config.yaml
n_layer: 16
n_head: 7
head_dim: 64
activation: "squared_relu"
qk_norm: true
bias: "none"
init: "trunc"
init_std_qkv: 0.0276
init_std_down: 0.00488
beta2: 0.99
Each number is 128 + 24 x the weight over its row's rms, rounded and kept within 0 to 255. Layers, rows and columns count from 0. The size above them is the row's rms in percent of the matrix's.

# layer 6 MLP down (transposed), 1792x448, rms 0.0769, rows 19-49, columns 112-223
size [102  98 101 104 105  97 100  98  98  96  99  97 100 111 107 100  93  92 100 102 105  93  93 107  99  99  96 101  90 104  92]
[[132 122 121 159 135 171 151 109 141 112 137 132 128 134 159 136 126 130  94 174 135 113 126 139 157 107 111 111  93 142 122 127 122  91  87 137 123 112 103  90 128 116 138 138 144 109  96  68 163  99 170 124 146 109 144 107 149 143 117 156  95 117 127 135 138 121 133 139 139 137  94 136 114  91 101 111 122 112 111 127 125 117 164 116 118 136 147 122 148 118 152 163 127 175 167 148 131 116 108 160 117  93  81 129  88 134 155 144 112 115 117 126]
 [161 137 148 119 162 114 121 121 138  95 113 120 132 137  88  82 167  99  85 172 123  98  99 117 140 129 106 119 144 153 176 139 134 147 104 157 173 162 124 129 112 142 122 161 149 123  68 125 136 165 110 124 125 115 114  95 118 135 147  87 108 118 182 133 145 120 149  83 146 108  85 131 119 185 132 147 163 105 142 167 126 152 144 102 111 146 142 144  84 119 132 138 161 108 119 119 141 146 125 162 103 135 132 130 142 162 112 117  91 149 113 126]
 [126  89 143 151 115 168 155 133 102 109 147 167 138 137  96 126 154 138 174 109 118 112 112 157 117 151 143 114 120 212 116 156 117 130 130 117  86 109 148 127 142 137 150 136 106 105 138 129 136 135 136 140 129 115 128 147 176 112 123 159 136 105 133 139 137  50 147 125 133 135 126 106 106 120 163 144 138 104 129  84  68 125 161 155 162  90  93 150 146 149 136 122 146 152  82 166 157 123 109 107 149 162 138 123 131 183 133 124  73 174  87 123]
 [145  90 184 127 139 146 129 133 121 124  75  67 164 142 124 109 154 142 184 127 154 152 132 144 114 101 152 162 113 119 107 112 141 141 148 142 125 141 108 140 105 161 164 161 128 128 104 122 130 113 164 168 105 130 138 150  92 127  94 158 136 136 160 143 145 143 128 113 138 146 147 130 142 129 137 126 148 158 136 115 101 103 160 131 148  90 110 123 112 110 122 124 174 143 148 112 152 105 104 106 145 134 117 104 138 111 153 102 105 138 133 118]
 [166 108 144 109 143 113 104  85 100 158 143 115 180 134 155 130 114  89 112 112 117 141 113 129 115 161  90 105 144 104 132 110 131  98 101 124 109 141 133 114 108 140 116 144 148 181 100 117 105 170 146 106 179 136 134 142 116 109 116 167 158 116 168 152 195 112 105  82  83 144 146 107 130 128 135 133 154 114 168 141 120 144 165 104  97 158 160 135 121 116 125  91 109 125 165 105  98 117 161 155 140 158  94 139 151 121 141 116 126 177 121 149]
 [160 103  80  77 133 118 126 128 117 126 101 156 113  97 112 144 134 128 123  95  99 161 124 168 112 120 147 125 154 106 145  71 134 142 104 114 144 132 170 104 114 100  77 156  99 124 134 133 107  97 148  99 151 119  99  78 143 127  97 112 141 117 172 146 165 140 124 100 142 159 129 106  97 113 166 102  69 130 137 125 147 158 157 134 121 148  96 176 116 117 161 142 154 142 184 150  87 122 128 140 143 142 148 132 125  93 132 142 147 165 158 103]
 [125 159 104 136 161 119 120 139 159 147 140 143 103 115 130 107 102 153 108 124 116 144 120 109 109 136 119 154 152 143 103 185 104  85 158 133 117  81 111 127 151 146 162 153 132 139 116  98 130 170 120 125  81 154 142  87 149 112 123  98 112 131 124 131 124 156 126  94 187 106 136 154 152  97 126 142  99 117 152 107 133 147 162 115 152 100 122 113 118 116 135 103 142 142 132 174 106  79 113  98 122 133 111 173  74 159 151  93  81 143 156 156]
 [129  78 113  58 141  95 108 127 121 138 105 158 112 135 177 120  95 143 134 119 116 131 114 139 133 119 115 115 136 131 141 104 130 135 174 165  94 141 172 132 147 108 141 113 124 136 130 119 168 128 120 154 135 118  91 162 142 149 106 136 107 105 177 136 141  97 139 126 117  98 146 106 101 156 152 111 132 126  93 139 112 142 146 161 116 162 143 132  57  98 154 175 117 131 141 127 124 171 105 134 127 142  99 113 100 191 127 152 142 105 121 148]
 [161 119 164 131 162 130 120  64 137 119 163 189 125 117 106 107 121 107 150  96 161 131 130 124 112  96 119 122  89 129 116 126 119 153 132 131 149  89 123 164 109 146 132 157 156 118  72  98 128 155 152 130  83 141 136 147 144 122 167 159 139 116 118 141 137 111 132 123 139 147  94 146 149 124 135 128 153 113 146 123  84 120 202 132  96 130 151 126 158 137 130 111 143 113 130 106  88 109 103 144  95 112 153 126 143 115 140 155 148 129 133 113]
 [131 120  92 138 152 147 158 124 104 102 114 156 126 158 111 172 157  98 143 146 156 126 118 114 137 124 106 146  83 138 104 124  88 131 150 138 127 125  74 145 127 152 136 129 138 114 119 150 140 131  61 117 140 148 127 182 177 140 166 127 119 124 139 136  78  93 149 114 134 130 142 140 119 135 146 124 158 139 104 120 129 128 155 135 120 141 134 123 140 110  81 121 142 127  87 167 158 128 111 125 101 125 157 137  90  99 177 144 141 149 123 149]
 [143 125 112 152 101 118 151 132 100 169 150 127 119 145 132 124 144 116 194 127 165 142 130 134  69 128 131 130 125 124 109 128 147 159 140 163 135 153 126 120 127 102 139 143 102 124 126 121  99 133 140 157 133 132 132 122 114 144  78 119 188 122 147 118 174 122 187 169 127 143 140 110 125 106  94 178 133 181 129 166 145 119 164  82 122 124 156 166 129 131 107 160 111 135 177 109 129 123 117 145 135 102 128 147 101 155 111 147 145 164 123 130]
 [114  92 128 163 121 127 147 133 196  96  99 160 136 147 154 174 126 162 104 131 127 130 127 124 119 149 133 127 103 105 159 118 107 120 103 160  95 135 136  82 113 119 133 143 147 125 180 156 157 127 127 112 184 140  82  91 150 183 127 129 139 150 140  94 162 164 136 118 120 112 132  83 155 105 109 107 111 114 127 112 125 112 159 134 102 167 127 161 134 130 133  91 113 146 155 164 122 117 102 109  83 130 143 115  87 155 149 144 100 123 168 122]
 [122 105 151  98  89 175 138 127 113 118 126 132 143 112 110 181 122 159 123 126 149 105 153 143 153 141  94 159 133 125 161 143 114 140 151 129 120 145 126  97 136 130 127 154 164 109 140 141 120 133 105 122 160 144 153 131 118 141 143 136 147 122  85 101 142 142  81  96 126 130 173 138  95 120 121 148  94 163 116 118  85 132 111 149 122 121 117 162 157 128 105 100 114 106 139 143 116 106 134  72 121 121 108 151 121 110 117 139 126 108 107 130]
 [ 94 137 120 163  94  87 153 145 133  93 133  84 117 149 111 125 103 104 103 161 129  82 120 101 102 135 176 166 151 129  68 105 111 114 107 163 128 156 159 115 160  92 144 119 144  89 148 112  65 120 178 132  89 111 173 123 117  86 134 133 134 134 129 115  88 131 106 151 151 161 123 131 108 113 112 102  98 103 147 126 120 135 113 154 148 169 129 142 145 140 160 126 153 117 113 157 151  82 129 125 172 118 132  90 139 101  59 121 148  91 151 103]
 [122 115 108 132 154 162 151 126 134  94 149 101  94 139 138 143 148 124 116 130 119 123 150 117 152 137 152 114 151 147 143 116 101 117 136 136 104 129 160 119 133 160 144 153 127  95  87 162 135 121  74 157 102 103 136 131 113 130 164 137  82 143 142 144 111 132 125 146 136 116 124 111 184 143 110  96 146 171 117 120 116  94 120  86 140 116 106 129 142 167  90  82 129 132 159 105 161 121  78 163 141 119 104 159 148 136 152 117 109 143 120 121]
 [155 131 140  98 135 131 147 127 107 136 134 131 129 106 127 158 134 118 142  95  77 117 114 154 119 121 110 116 107  88 170 122 104 112 150 139 137 124 133 121 109 136 134  98  67 156 144 121 136 160 118 162 115 101  92  89 117 147 120 139 118 140 147 113  99 149 126 119 178 106 103 121 128 128 149  80 120 124 133 163 131 119 113 110  65 156 142 135 121  92 102 108 143 127 159 133 115 133  92 131 136 112  83 122 166 122 130 118  66  88 115 118]
 [115  85 128 144 123 143 106 140  80 125 156 147 143  94 121 116 151 135 115  94 133 145 109 116 114 105 158 183 123 144 128 138  98 120 130 134  93  93 105 170 101 146 120 119 150 135 159 115 108  79 134 107 147 107 101 158 129 134 140 146 146 111 142  87 123 163 112 115 179 113 165 156 111 138 137  77 127 131  85 108 108 144 119 152 169  97 160 102 104 130 106 104 124 113 149 133 123  96 158 139 171 122 117 129 134 139 150 145 133  97 124 128]
 [133 139 121 118 134 112 142 105 121 167 132 126 105 103 179  96 149 170 108 112 134 157 103 126 139 151 149 133 110 146 117 150 126 144  92 147 169 153 163 129 121 151 121 169  95 110 159 124 113 116  95 116 151 131 151 122 153  89  90 115 123 118 122 135 127 137 146 114 103  73 155 151 145 130 118 117  91 118  97 118 107  85 147  91 156 162 127 130 105 156 109 106 111 123 114 156 114 175  99 129 125 149 127 152 130  94 163 180 122 120 127  76]
 [169 123 117 127 132  97 104 132 111 112 112 133 190 130 146 120 176 106  95 116 114 118  57 119 115  97 125 109 121 123 131 146 166 131 118 115 154 125 112 128 155 115 126 111 125 167 165 148 119 133 127  94 139 169 141 109 143 137 128 148 159 122 129  89 121 130 136  79 158 140 105 106  91 194 134 108 142 133 109 139 117 125  98 169 117 123 115 143 135 148  88 139 120 114 111 139 113 150 128  94 120 135 147 117 152 153 193 144 109 132 123 156]
 [127 129 129 182 159 109  73  90 110 166 138 107 168 153 137 154  92 189 111 139 126 155 147  99 117 173 122 163 108 158 126 141 101 141 116 128 160 103 125 182 132 102 121 137 133 121 141 151 105  57 137 180 102 126  95 136 151 168 142 143 120 136 137 158 138 116 101 156 139 138 160 151  83 111 117 141  85 149 134 119  99 158 128 148 139 124 156 131  92  89 154  87 128 161  96 106 143 162 135  93 110 133 133 162 136 103 101 121 129 128 135 143]
 [172  96 117 108 133 140  91 134 167 106 132 147 136 123 149 124 136 136  90 106 134 112 149  70  99 126 123 155 148 154 110 130 101 119  87 149 139 128 116 116 104 121 118 125 131 100 169 126 150 117 138 110 144 116 135 113 102 161 161 117 138 117 146  95 147 163 147 118 100 143 128  87 115 121 169 150 151 105  83 159 142 163 166 117 118  91 162 101 120 133 135 147 131 132 135 148 120 146 156 109 159 138 121 121 149 120 154  98 155 136 142 133]
 [143 145 119 101 142 116 143  97 131 117  93 176  99 122 116 105 120 134  85 131 120 154 133 160 160 103 121 129 119 126 140 100 122 137 173 161  99 123 131 138 143  91  81 111  91 173 156 151 158  97 105 118 128 138 127 159 121 185 151 114 111 103 151 137 127 135  95 129 122 159  79 129 132 108 110 117 169 190 127 119 150 153 156 117 160 131 160 155 123  95 122 133  93  80  93 135 133  98 143 121 109 144  95 104 143 126 137 132 135 159 123 152]
 [141 132 143 134 125  91 137 119 146 121 127 120  77 133 130 132 101 126  85 143 138 153 142  96 106 145 137 104 161  92 114 153 190 105 129 122 111 169  98 133  80 142 131 162 113 103 143 171 131 120 164  89 121 156 158 104 124 128 158 143 121  87 158 128  96 117 175 144 142 122 115 153 134 128 128 109 103  99 138 136 119 148 135 115 118 139 112 156 105 145 164 163 138 125 133 168 132 105 119 163 128 137 153 129 150 108 130 174 137 143 114 116]
 [116 199 160 145 141 124 176 156  69 113 166 141 142 157 152 103  97  82 137  81 159 113 131 110 138 104 101 124 117 143 117 149 141 149 107 130 112 101 151  89 124 138  65 120 111 141 143  75 111 122  92  82 121 140 119 131 174 100 139 145 129  58 112 131  99 134  96 136  97 129 160  97 104 150 123 172 108 111 118 150 124 114 125 138 118 152 192  97 116 117 158 111 151 144 143 142 133 120 132 125 116 109 156 163 114 133 168 120 136 119 125 140]
 [ 81 120  89 124  90 134 102 123 164  84 107 122 139 154 156 148  97 121 151 141 148 147 120 152 124 152 112 143  74 110 113  98 154 168 143 133 140  79 110 108 137 144  97 162 113 123  80 134  96 142 142 137 116  99 105 103 116 114 139 113 165 127 151 116 142 128 129 105 122 149  96 114 105 128 121  80 121 134 169 111 130 123 127 144 126 155 122 143 136 142 108 138 112 128 109 152  66 127 104 132 121 206 118 107 104 146 143  91 121 132 116 116]
 [108 125 132 163 136 140 152 138 164 128 147  73 117 117 118 120 104 141 148 105 139 105 139  80 145 122 173 117 120 140 102  94 183 140 176  88 125 128 133 151 121 125 139 140 143 129 139 126 127 110 161  96 134 119 111 133 141 150 124 155 101 145 162 126 156  87 121 137 115  96  73 123 137 151  96 149 123 181 107 123 131  88 140 168 114 137 158 100 157 114 131 120 141 128 118 105 120  95 144 104 100 144 161 121 159 177 132 131 110  98 169 132]
 [126 106 152 155 115 176 139 100 144 149 144 105 124 105  60 118 125  97  96 154  84 163 100 144 138 104  84 173 101 165 140 126 151 129 142 135 126  97 117 110 138 103 109 151 126 100 140 147 124 152 139  87  96 127 139 128 159 127 160  96 120 140 121 145 151 116 123 132 108 117 141 164 100 151 102 115 157  95 126 129 113 118 160 178  64 158  88 111 137 135 122 109 125 136 132 138 129 164 146  96 111 123  88 138  86 144  94 142 205 111 158  68]
 [145 134 130 146 105 153  91 146 124 114 123 137  97 115 116 126 109 135 158 114 108 115 155 115 118 114 161 129 177 125  89 158 135 138 126 107 144 129  82 129 178 132 145 123 130 129 112 116 130 137 185  96 147 140 119 169 132 113 134 150 121 132 144 145 151 134 109  98 121 132 135  91 128 167 132 136  93 148  99  98 110 115 134 150 118 145 123 148  82 131 111 123 145 119 167 114 131 156 127  92  96 156 125 106 106  90 119 126 106 112 157 139]
 [158 141 135 145 131 140 111 168  77 114 160 137  93 102 124 150 197 139 134 125 165 127 154 116 151 121 110 119 129 151 106 134  63 133 140 141 135 141 126 163 144 123  80  69 133 180 164 138 137 148 105  76 124 146 118 165 111 143  75 141 147 101 182 162 134  75 108 164 114 136 113 111  99 123 122 129 106 104 141 152 137 106 122 103 121 125 196 135 136 128 140 128 152 132 127 157 156 138 161 147 148 121 146 107 119  90 149 151 134  94 113 139]
 [115  87 143 118 134 161  70 103 123 151 125  85 177 138 109 102 135 133 100 120 160 105 169 112  96 169 140 135 117 101 127 148 166 145 135  86 122 120 105 103 195 131 144 106 111 117 138 105 150 127  94 125 153 100  84 101 127 102 105 116 127 143 147 128 123 130  89 146 114 147  99 129  76 107 122  71 144 137 156 130 126  94 116  90 104  90 132 128 136 146 126 136 141 111  93 155 136 118 167  99 143  83 134 147 167 177 152 127 171 151 150 135]
 [139 139 115 119 147 123 129 116 132 120 166  77 137 156  68 133 142 121 150  97 104 125 131 144 154 145 104 157 118 172 151 134 121 127 124 128 140 130  77 153 158 131 153 141  92 105 117  88  90 144 131 109 104 124 155 122 123 107 104 111  51 120 143 137 122  89 151 160 145 127  94  97  76 130 127 136 139 108 161 139 106  91 141 147 152 151 129 131  93  76 107 122 123 147 103 147 132 141 108 108 154  97  96 120 114 138 123  95 124 131 162 145]]
# layer 6 MLP up, 1792x448, rms 0.0808, rows 20-50, columns 112-223
size [104  95  99  98  92 104 108  97  99 108  87 107 116 108 103 101  87  95  99  95  91  95 104  98 104 113 104 102 102  86  83]
[[105 147 158 134 140 100 129 137 167 153 118 114 152 168 145 161 123 132 102 127 162 109 148 165 124 124 135 132 142 137 115 160 113 169 117 135 161 150 105 141  96 122 142  90 137 103  81 123 141 109  96 138 143 152 140 101 160 102 117 108 126 168 129 146 125 121 139 132 153 131 155 142 152 124 102 161 122 146  85 151  63 160 144 115 123  67 134 123 130 129 121  85 129 117 141 124 125 160 102 151 186  98 133 157 143  91 103 145 114 157 151  98]
 [116 147 108 100 109 159 137 117 109 147 109 145 133 161 136 129 137 162 109 141 129 125 134 100 125 114 122 138 118 146 131  95 175 147 164  95 135 156 117  99  73 133 137 136  98 137 134  93 128 118 112 132 142 127  97  85 148  99 123  93 103  83 107 128 113 135  89 131  97 115 145 106 139 148 185 125 141 166 137 159  78 160 121 155 138 110  95 126 119 195 152 153  93 180 140 152 154 162 131 134 153 131  88 149 136 149 162 112 138 125 106  88]
 [ 93 119 117  97 130 173 169 109 152 137 128 140 108 151 132 113 112 159 112 108 141 113  87 125 122  89 135 132 103 157 140 119 126 131 125 120 110 155 164 118 151 163 112 155  91 177 102 140  94 155 132 101 147 140 110 146 181 116 142 172 108 134 106 207  91 128 146 147 104 118 129  75 135 127 104 162  79  13 134 110 151 134 117  93 105 143 141 111 168 107 129 142 151 120 115 134 125 107 149 166 114 147 103 129 158 126  70 132 177 123 131 101]
 [ 97 157  90 125 101  79 123 151 169 125  82 110 172 144 129 156 108  91 137 116 142 125 147 145 117 108  96 134 116 124 153 136 123 126 130  99 136  80 135 109 111 140 157 113  90 128 146 142 155  94 108 104 117 104 120 126 150 148 116 108 115 179 133 101 111 141 137 133 160 135 167  86 146 150 150 138 107  93 156 173 117 106 120 123 144 114 125 160 104 123 126 103 125 104 137 172 151 148  83  79 121 166 124 122 123 116 124 108 126 109 115  99]
 [113 120 102 118 109 120 136  91 134 116 133 117 137  96 142 120 145 153  82 194 193  99 122 115 166 124 164 155 124 160 126 147  84 110 118 137 136 105 138 170 130  87 138 117 134 149 139 161 149 143  93 145 135 113 150 120 139 121 108  95 122 121 138 163 107  86 171 154 139 156  71 161 160 144 136 106 136 116 127 135 135 151 106  85 108 161 123 125 141  51 134 101 114 129 100  75 169 130  95 169  93 116 120 136 140 131 150 124 122  96 129 123]
 [126 128 172 114  70 127 147  87 107 186 146 124 124  99 112 127 161 148 112  83 151 147 155 127 113 154 121  93 147 118 101 133 113 126 133 133 130 163 130 149 117 152 170 111 106 146 132 110 140 174 140 156 142 102 134 116 157 100 144 134 132 153  99 158 158 161  86 113 131 134 174  97 138 142 122 128 108  81 130 146 125  88  87 170 102 122 142 128 120 106 105  91 129 113 140 124 111  85 109 116 128 123 106 112 159 115  99 123 138 127 122 103]
 [132 158  77 109 114 121 110 177 152 194 111 134 162 126 130 147 122  95 102 134 153 139 116 143 105 121 136 130 150 151 145 125 145 159 105 134 150 111 103 137 109  79 103 197 141 109 115 124 137 152 132 156 154 108 164  97 148 135 104 117 136  92  95  90 166 165 164 128 114  92 139 156 198 151 153 110 162 150 159 124 144 113 110 161 113 120 168 194 152 125 176 111 162 103 126 147 148 100 131 150 107 151 156 120 152 122 148 127 119 122 167 112]
 [105  96 143  99 158 137 117 119 154 106 150 126 117 138 146 121 132  75 156  86 121 117 122 102 166 129 115 102 151 135 125 111 145 113  88 181 129 123  80 134 105 137 135 114 100 152 156  97 108 119 122 130 162 104 124 141 151 126 143 173  97 165 118 122 121 128 164 153 157 154 107 138 107 182 150 114 115 128  86 140 139 131 163 154 141  85 114  82 124  98 111 117 113 117 137 139 129 138 138 106 167  96 115 136 117 123  97 131 107 116  95 107]
 [106 132 126 126 169 145 161 128 104 130 147 113 127  67 108 113 134 118 145 156 135 142 145 178 114 123 107 121 170 131 135 146 111 156 134 142 136 115  81  83 133  88 123 149  90 173 119 136 114 154 139 107 127 148  80 136  95 116 110 103 110  98 141 150 145 146 116 154  94 145 116 113 126 139 115 136 107  98  90 137 162  97 153 137 135 102 135 138  97 133 126 145 141 125 180 126 145 147 157 108 116 156 145 161 186 133 148  81 134 127 103 160]
 [120 138 144 135 134 126 121 114 152 171 147 109 125 133 142  94 112 146 126 141 172 105 115 131 151  81 137 119 128 132 171 173 188 140 145 140 108 183 107 128 118 126 150 124 143 141 111 134 128 148 134 107 157 134 146 160 142 110  80  79 150 137 184  79  96 106 156  70 139 148 118 158 125 105 130 148 158  93 176 162  73 132 137 144 104 104 111 121 127 110 117 117 201 107 174 119 124 154 162 144 121 141  96 119 147 122 130 128 178 119 124 122]
 [134 144 107  91 109 138  97 126 129 122 130 146 143 122  84 124  84 133 164 120 176 114  75 113 139 134 133 108 100 118 121 145 132 134 138 123 192 129 197 151 114 111 164 118 120 111 157 126  99 118 143 119 153 118 121 137 102 103 125 123 128 127 127  87 104  90 105 113 156 124 157  98 142  87 156 137 148 139 141 119 192 100 126 135 107 154  91 113 193 140 130 167 105 128 136 122 149 122 126 126 116 154 132 105  98 114 140 133 121 139 134 172]
 [133 181 140 140 144  93 147 126  86 122 128 131 115 109 140 106 149 148 160  99 132 135 128 126 135 126  87 119 110 146 112 160 107 118 125 172 146 151 140 126 123  78 145 133 113 126 104 134 115 100 138 171 131 152  98 110 139 136 148 134 157 187 125 131 116 107 110  96 163 131 120  74 112 134 163 140 165 125 107 110  98 131  96  98  93  78 136 100 170 128 175 143 120 101 141 114 145 134  69 144  64 142 169 104 131 149 154 136 122 127 178 123]
 [136 124 130 114 131 133  98 136 134 128 127 129 121 110  86 134 146 152 109 148 150 104 111 110 133 136 165 112 116 168  95 132 179 101 134  86  78 150 130 123 148 131 141 105 141 146 121 120  74 145 177  92 117 139 127  78 132 166 114  79 147 109 109 108 106 141 159 142 137 117 170 123 164 125 128 109 129 144 103 129 124 126 142 151 159 103 115 128 111 124 133 128 119  91 169 142 123 140 144 133 144 127 172 115 159 127 117 123 126 117 140 101]
 [134 163 136 129 149 111 156  73 142 135 149 121 151 151 137 116 117 129 119 121 183 126  87 128 128 112 144 120 109 172 105 105 140 142 154 128 132 160 150 159 114 119 132  91 138 134 161 101 124 140 115 128  94 118 131 117 174 144 142 133 125 197 131 100  68 123 155 160  96 109  98 135 101 101 111 123 141 134 130 167 151 107 148 111 138 113  88 104 129 115 118 101 157 153  98 115 156  76  64 174 103 104 140  97 130  99 197 128 108 125 125 141]
 [108  80 130  87 129 117 131 122 140  98 115  91 120 112 131  86 107 141 121 120 123 146 153 172 115 130 161 121 145 141 119  98 136 143 151 152 140 100 106 185 140 145 103 130 140 114  99 165 112 130 125 120 144 106 134  87  95 146 147 167 131 118 135 126 136 163 138 136 130 114 126 142 112 138 113 133 173 167 161 125 104 124 136 149 148 168 116 124 132 125 126 151 107 102 144 114 140 139 109 105 149 161 123 155 118 165 161 140 107 136  64 143]
 [114 147 118 127 156 110 128 133 121 125 110 138 133 132 122 125 125  82 132 127 152  92  97 117 134 116 119 128 148 152 144 126 150 126 150 122 117 150 118 122 102 146 129 171 133 128 130 128 143 134 114 194 192 122 110 135 133 107 127 110 128 100 121 122 126 128  93 173 105 177  88 139 115 132 166 112  94 106 129 153 170 120 147 165  95 162 160 149 143  96 128 133 106  87 143 170 133 129  66  90 136 105 105 135 126 137 137 158 144 130 131 109]
 [106 134 130 134  90 141  91 107 138 145  77 126 111 113 137 159 140 129 108 158  93 115 141 160 120 123 102  95 148 146 109 134 129 103 129 130 108 151 100 161 136 120 125 122 128 180 164 167 116 116 126 180 123 119  75 120 147 157 135  88 177 152 131 101 119  96  93  83 127 120 127  90 120 124 112 114 135  85 123 142 100 126  95 151 119 105 114 147 140 148  99  93 149 133 114 122 128 112  85 177 152  98 158 109 109  73 109 150 148 165 178  99]
 [159 141 130 127 120 108  99 125 145 183  91 145 138 153 141 103 156 162 118 128 105 132 130 116 117  99 139 110 126  78 109 129 118 156 120 116 151 142 115  96 118 164 139 154 127 126 117 128 185 119 155  97 123 136  99 108 161 137 146 111 123 134 118 160 101 123 135 141 112 122 128 121 163 134 107  88 133 112  99 133 158 125 115 134 138 131 119 153  97 179 111 165 103 137 158  81  67 120 110 114 145 101 155 121  98 147 119 162 141 115 121 110]
 [113 100  87 114 111 144 116 131 153 155  92 134 101 122  85 160 131 134 152 133 129 126 133 127 147 141 125 114 159 137 101 132  99 123 116 163 114 124 131 148 136 115 149 110 128 124 149 139 117 156 161 145  77 119 137  99  64 188 117 136 131 129 102 160 131 134 104 124 114 148 100 115 160 161 141 158 162 104 116 125 122  88 153  75 120 104 111 128 108 124 149 169 150 117 136 149  92 118 149 146 130 143 106 111 152  84  63 142 143 144 146 130]
 [139 124 120 117 151 114 137 168 153 140 121 159  95 153 167 133 128  90 131  86 134 122 127 114 106 182  48 112 113 119 102 132 133 126 150 177 129 156 145 143  58 150 156 121 148 130 143 163 150 112 172 125 142 167 122 135 122  78 107 121 150 148 148 112 122 107 113 129 161 159 108 107 123 140 121 119 107 135  97 124 173 112 102  99 129 115 129 160 103 158 138 134 108 152 101 122 138 111 150 198 101 133  93 201 151 145 155 107 145  82 116 123]
 [177 151 124 125 122 150 138 118 133 116 124  81  63 121 113 114 119 128 152 141 113 101 163 105 170 111 106 121 162 152  93 138 124 117 137 156 130 110 102 163 122 143 121 107 130 157 124 122 144 123 141 144 133 113 149 123 126  91 115 133 136 137 101 111 119 134  97 113 144 130 130 125 195  92 144 116 120 133 143 137  66 147 133 159 113 107 138 166 124 155 121 123 137 122 109 148 159 159 146 125 122 135 158 136 154 128 122 104 123 139 143 164]
 [105 168 133 152 124 134 134 129 125 172 136  79 122 128 103 112 119 151 183 166 106  88 115 116 142 134 120 130 131 138 131 137 110 117 151 101 131 151 146 108 103 120 112  72 127 111 163  99 113 158  89 110 124 129 136 163 114 144 160 141 139 111 101 138 149 106  61 106 106 174 132 104 124 149 137 173 155 102 134 121  92 122 158 110 123 132 137 155 157 170 168  71 123 126 142 107 133 157 108  52  96 115 102 130 101  84 112 135 120 120 142 177]
 [115 135 114 104 120 122 120 150 162 164 110 156 174 135 124 147 122  97 139 100 122 140 165 123  74 108 124 100 156 123  97 115 153 171 102 106 132 152 137 119 142 139 177 123 107 153 140 111  97 115 163 156 130 124 157  93 145 174 155  94 146 159 146 143 148  99 117 121 143 149 100 113 162 100  96 114  98 179 116 112 118  80 116  85 114 134 118 147 160 145 143 136 140 140 111 106  75 153 117 108 137 111 106  97 144 123  88 172 152 143 184 102]
 [108 125 110  69 152 129  96 128 155  99 170 112 184 165  91 130  96  84 122 118 115 159 172 109 149 124 162 144 104 142 104 132 115 173 140 140 119 133 111 128 162 139 146 124 111 114 132 126 103 140 136 170 145 114 156 136 100 128 106 140 115 104 168 124  70 146 132  74  97 157 140 136 124 110 104 146 135 108 135 116 110 120 145 138 187 153 124 112  71 111  80  81 159 144 121 133  96 143 142 120 135 159  87 100 149 156 116 110 143 150 128 165]
 [141 122 143 109 114  94 118 165 122 116  98 173  85  98 136 139 109  57 111 116 158 177 139 106 117 152 133 152 143 146  93 122 118  96 125 153 133 120 176 128 165 155 140 115 101 135 119 124 118 176 128 129 123  93 171 131 119 140 147 117 132 129 150 161 128 169 128  98  92 146 165 117 153 129 141  98 119 164  98  75 125 127 118 115 128 107 123  93  83 105 144 136 130 157 130 124 129 120 137 150 136 117 124 142  94 110 131 130 127 129 139 166]
 [150 114 155 104 101 157 112 115 105 107  96 128 133  86 122 132 153 123 132  67 148 128 115 151 155 126 137 130 138 143 125 104 116 114 107 143 110 172 107 131 128 129 121 125 109 105 150 133 159 101 108 140 148 109 109 150 145 158 135 111 152 133 115 132  87 137  92 135 116  81 129 104 137  99 129 111  91 148 151 111 140  65  94 127 154  83 116 100 147 154 131 162 140 120 140 134 124 128 184 160 131 119 150 126 120 113 141 102 139 122 118 135]
 [132  95 117 102 124 101 155 131 164 156 154  80 132 124 145 110 120 118  63 118  97 143 100 125 158 124 139 124 150 122 128 162 104 108 111 154 150 140 113  90 121 114 140 143 123  71 153 116 132 114 126 121 190 104  98 169 127 125 106 153 134 143  74 155 130 131  97 143 141 115 106  87 164 136  95 144 136 134 121 132  64 144 138 155 166 134 126 147 146  65 104 149 106 126 118 145 114 115 112 117 112  99 177 178 164 142 131 123 146  67 114 113]
 [153 141 120  97 143 144 124 128 114 114 127 113 159 120 165 187 118 121  68 162 108 126 116 133 115 104  93 111 152 116  89 108 171 105 140 122 127 134 167 118 123 157 120 125 149 103 129 132 129  84 102 119 126 100  96 135 110 108 171 122 134 114 115 118 137 126 148 100 132 131 103 119 132 153  95  92  77 107 155 120 121 157 144 135 111 164 140 145 107 160 142 137  95 127  80  72 142 126 109 133 132  87 109  96 151 125 109 118  88 143 112 162]
 [121 110 120  76 133  90 136 110 145 169 159 155 128 147  99 138 145  76  96 117 120 138 154 134 147 113 117  94 131  97 126 133 181 106 125 136  86 108 137 102 112 140 109  68 141 160 104 139 164 107 109 108 135  86 143 134 137  98 148 125  80 108  88  95 139 118 123 120 158 140 105 109 150 113 137 148 139 143 114 134 146 121 129 156  95 117 120 144 141 157 113 159 118 124 131 139 147 161 152 107 147 117 122 101 117 104 151  98 133 116 139 105]
 [ 74 170 130 160 143 118 102 147 152 121  99 158 126 113  91 145  92  93 116 184 114  94 139  97 155 110 131 172 128 164  91 130 176 132 141 132 134 104 128  84 138 108 163  99 143 124 149 111 148  76 122 108 122 142 119 165 130 138 119 134 120 140 147 175 117 164  84 149 139 103 112 144 149  95 157 120 133  89 178 121 125 178 127 135 129  95 127 149 110 129 148 147 124 163 150 146  95  78 140 124 104 154 132 120 135 136 148 142 130 149 135 101]
 [106 124 110 155 125 130 106 133 156 170 109 122 163 149  98 120 141 133 133 135 143 110 135 122 124 165 154 168 115 145 116 130 146  65 116 122 107 166 138 106 157 128 157 133  86 119 156 109 157 150 131 188 164 151 157 148 154  98 115 147 147 127 158 118 104 110  73 134 176 137  94 112 109 127 144 139 115 141 136  90 111 115 120 108 131 101  85 107 117 137 123 126 161 119  83  85 174 120 151 140 137 142 119 106 113  90 146 151 143 138 120 135]]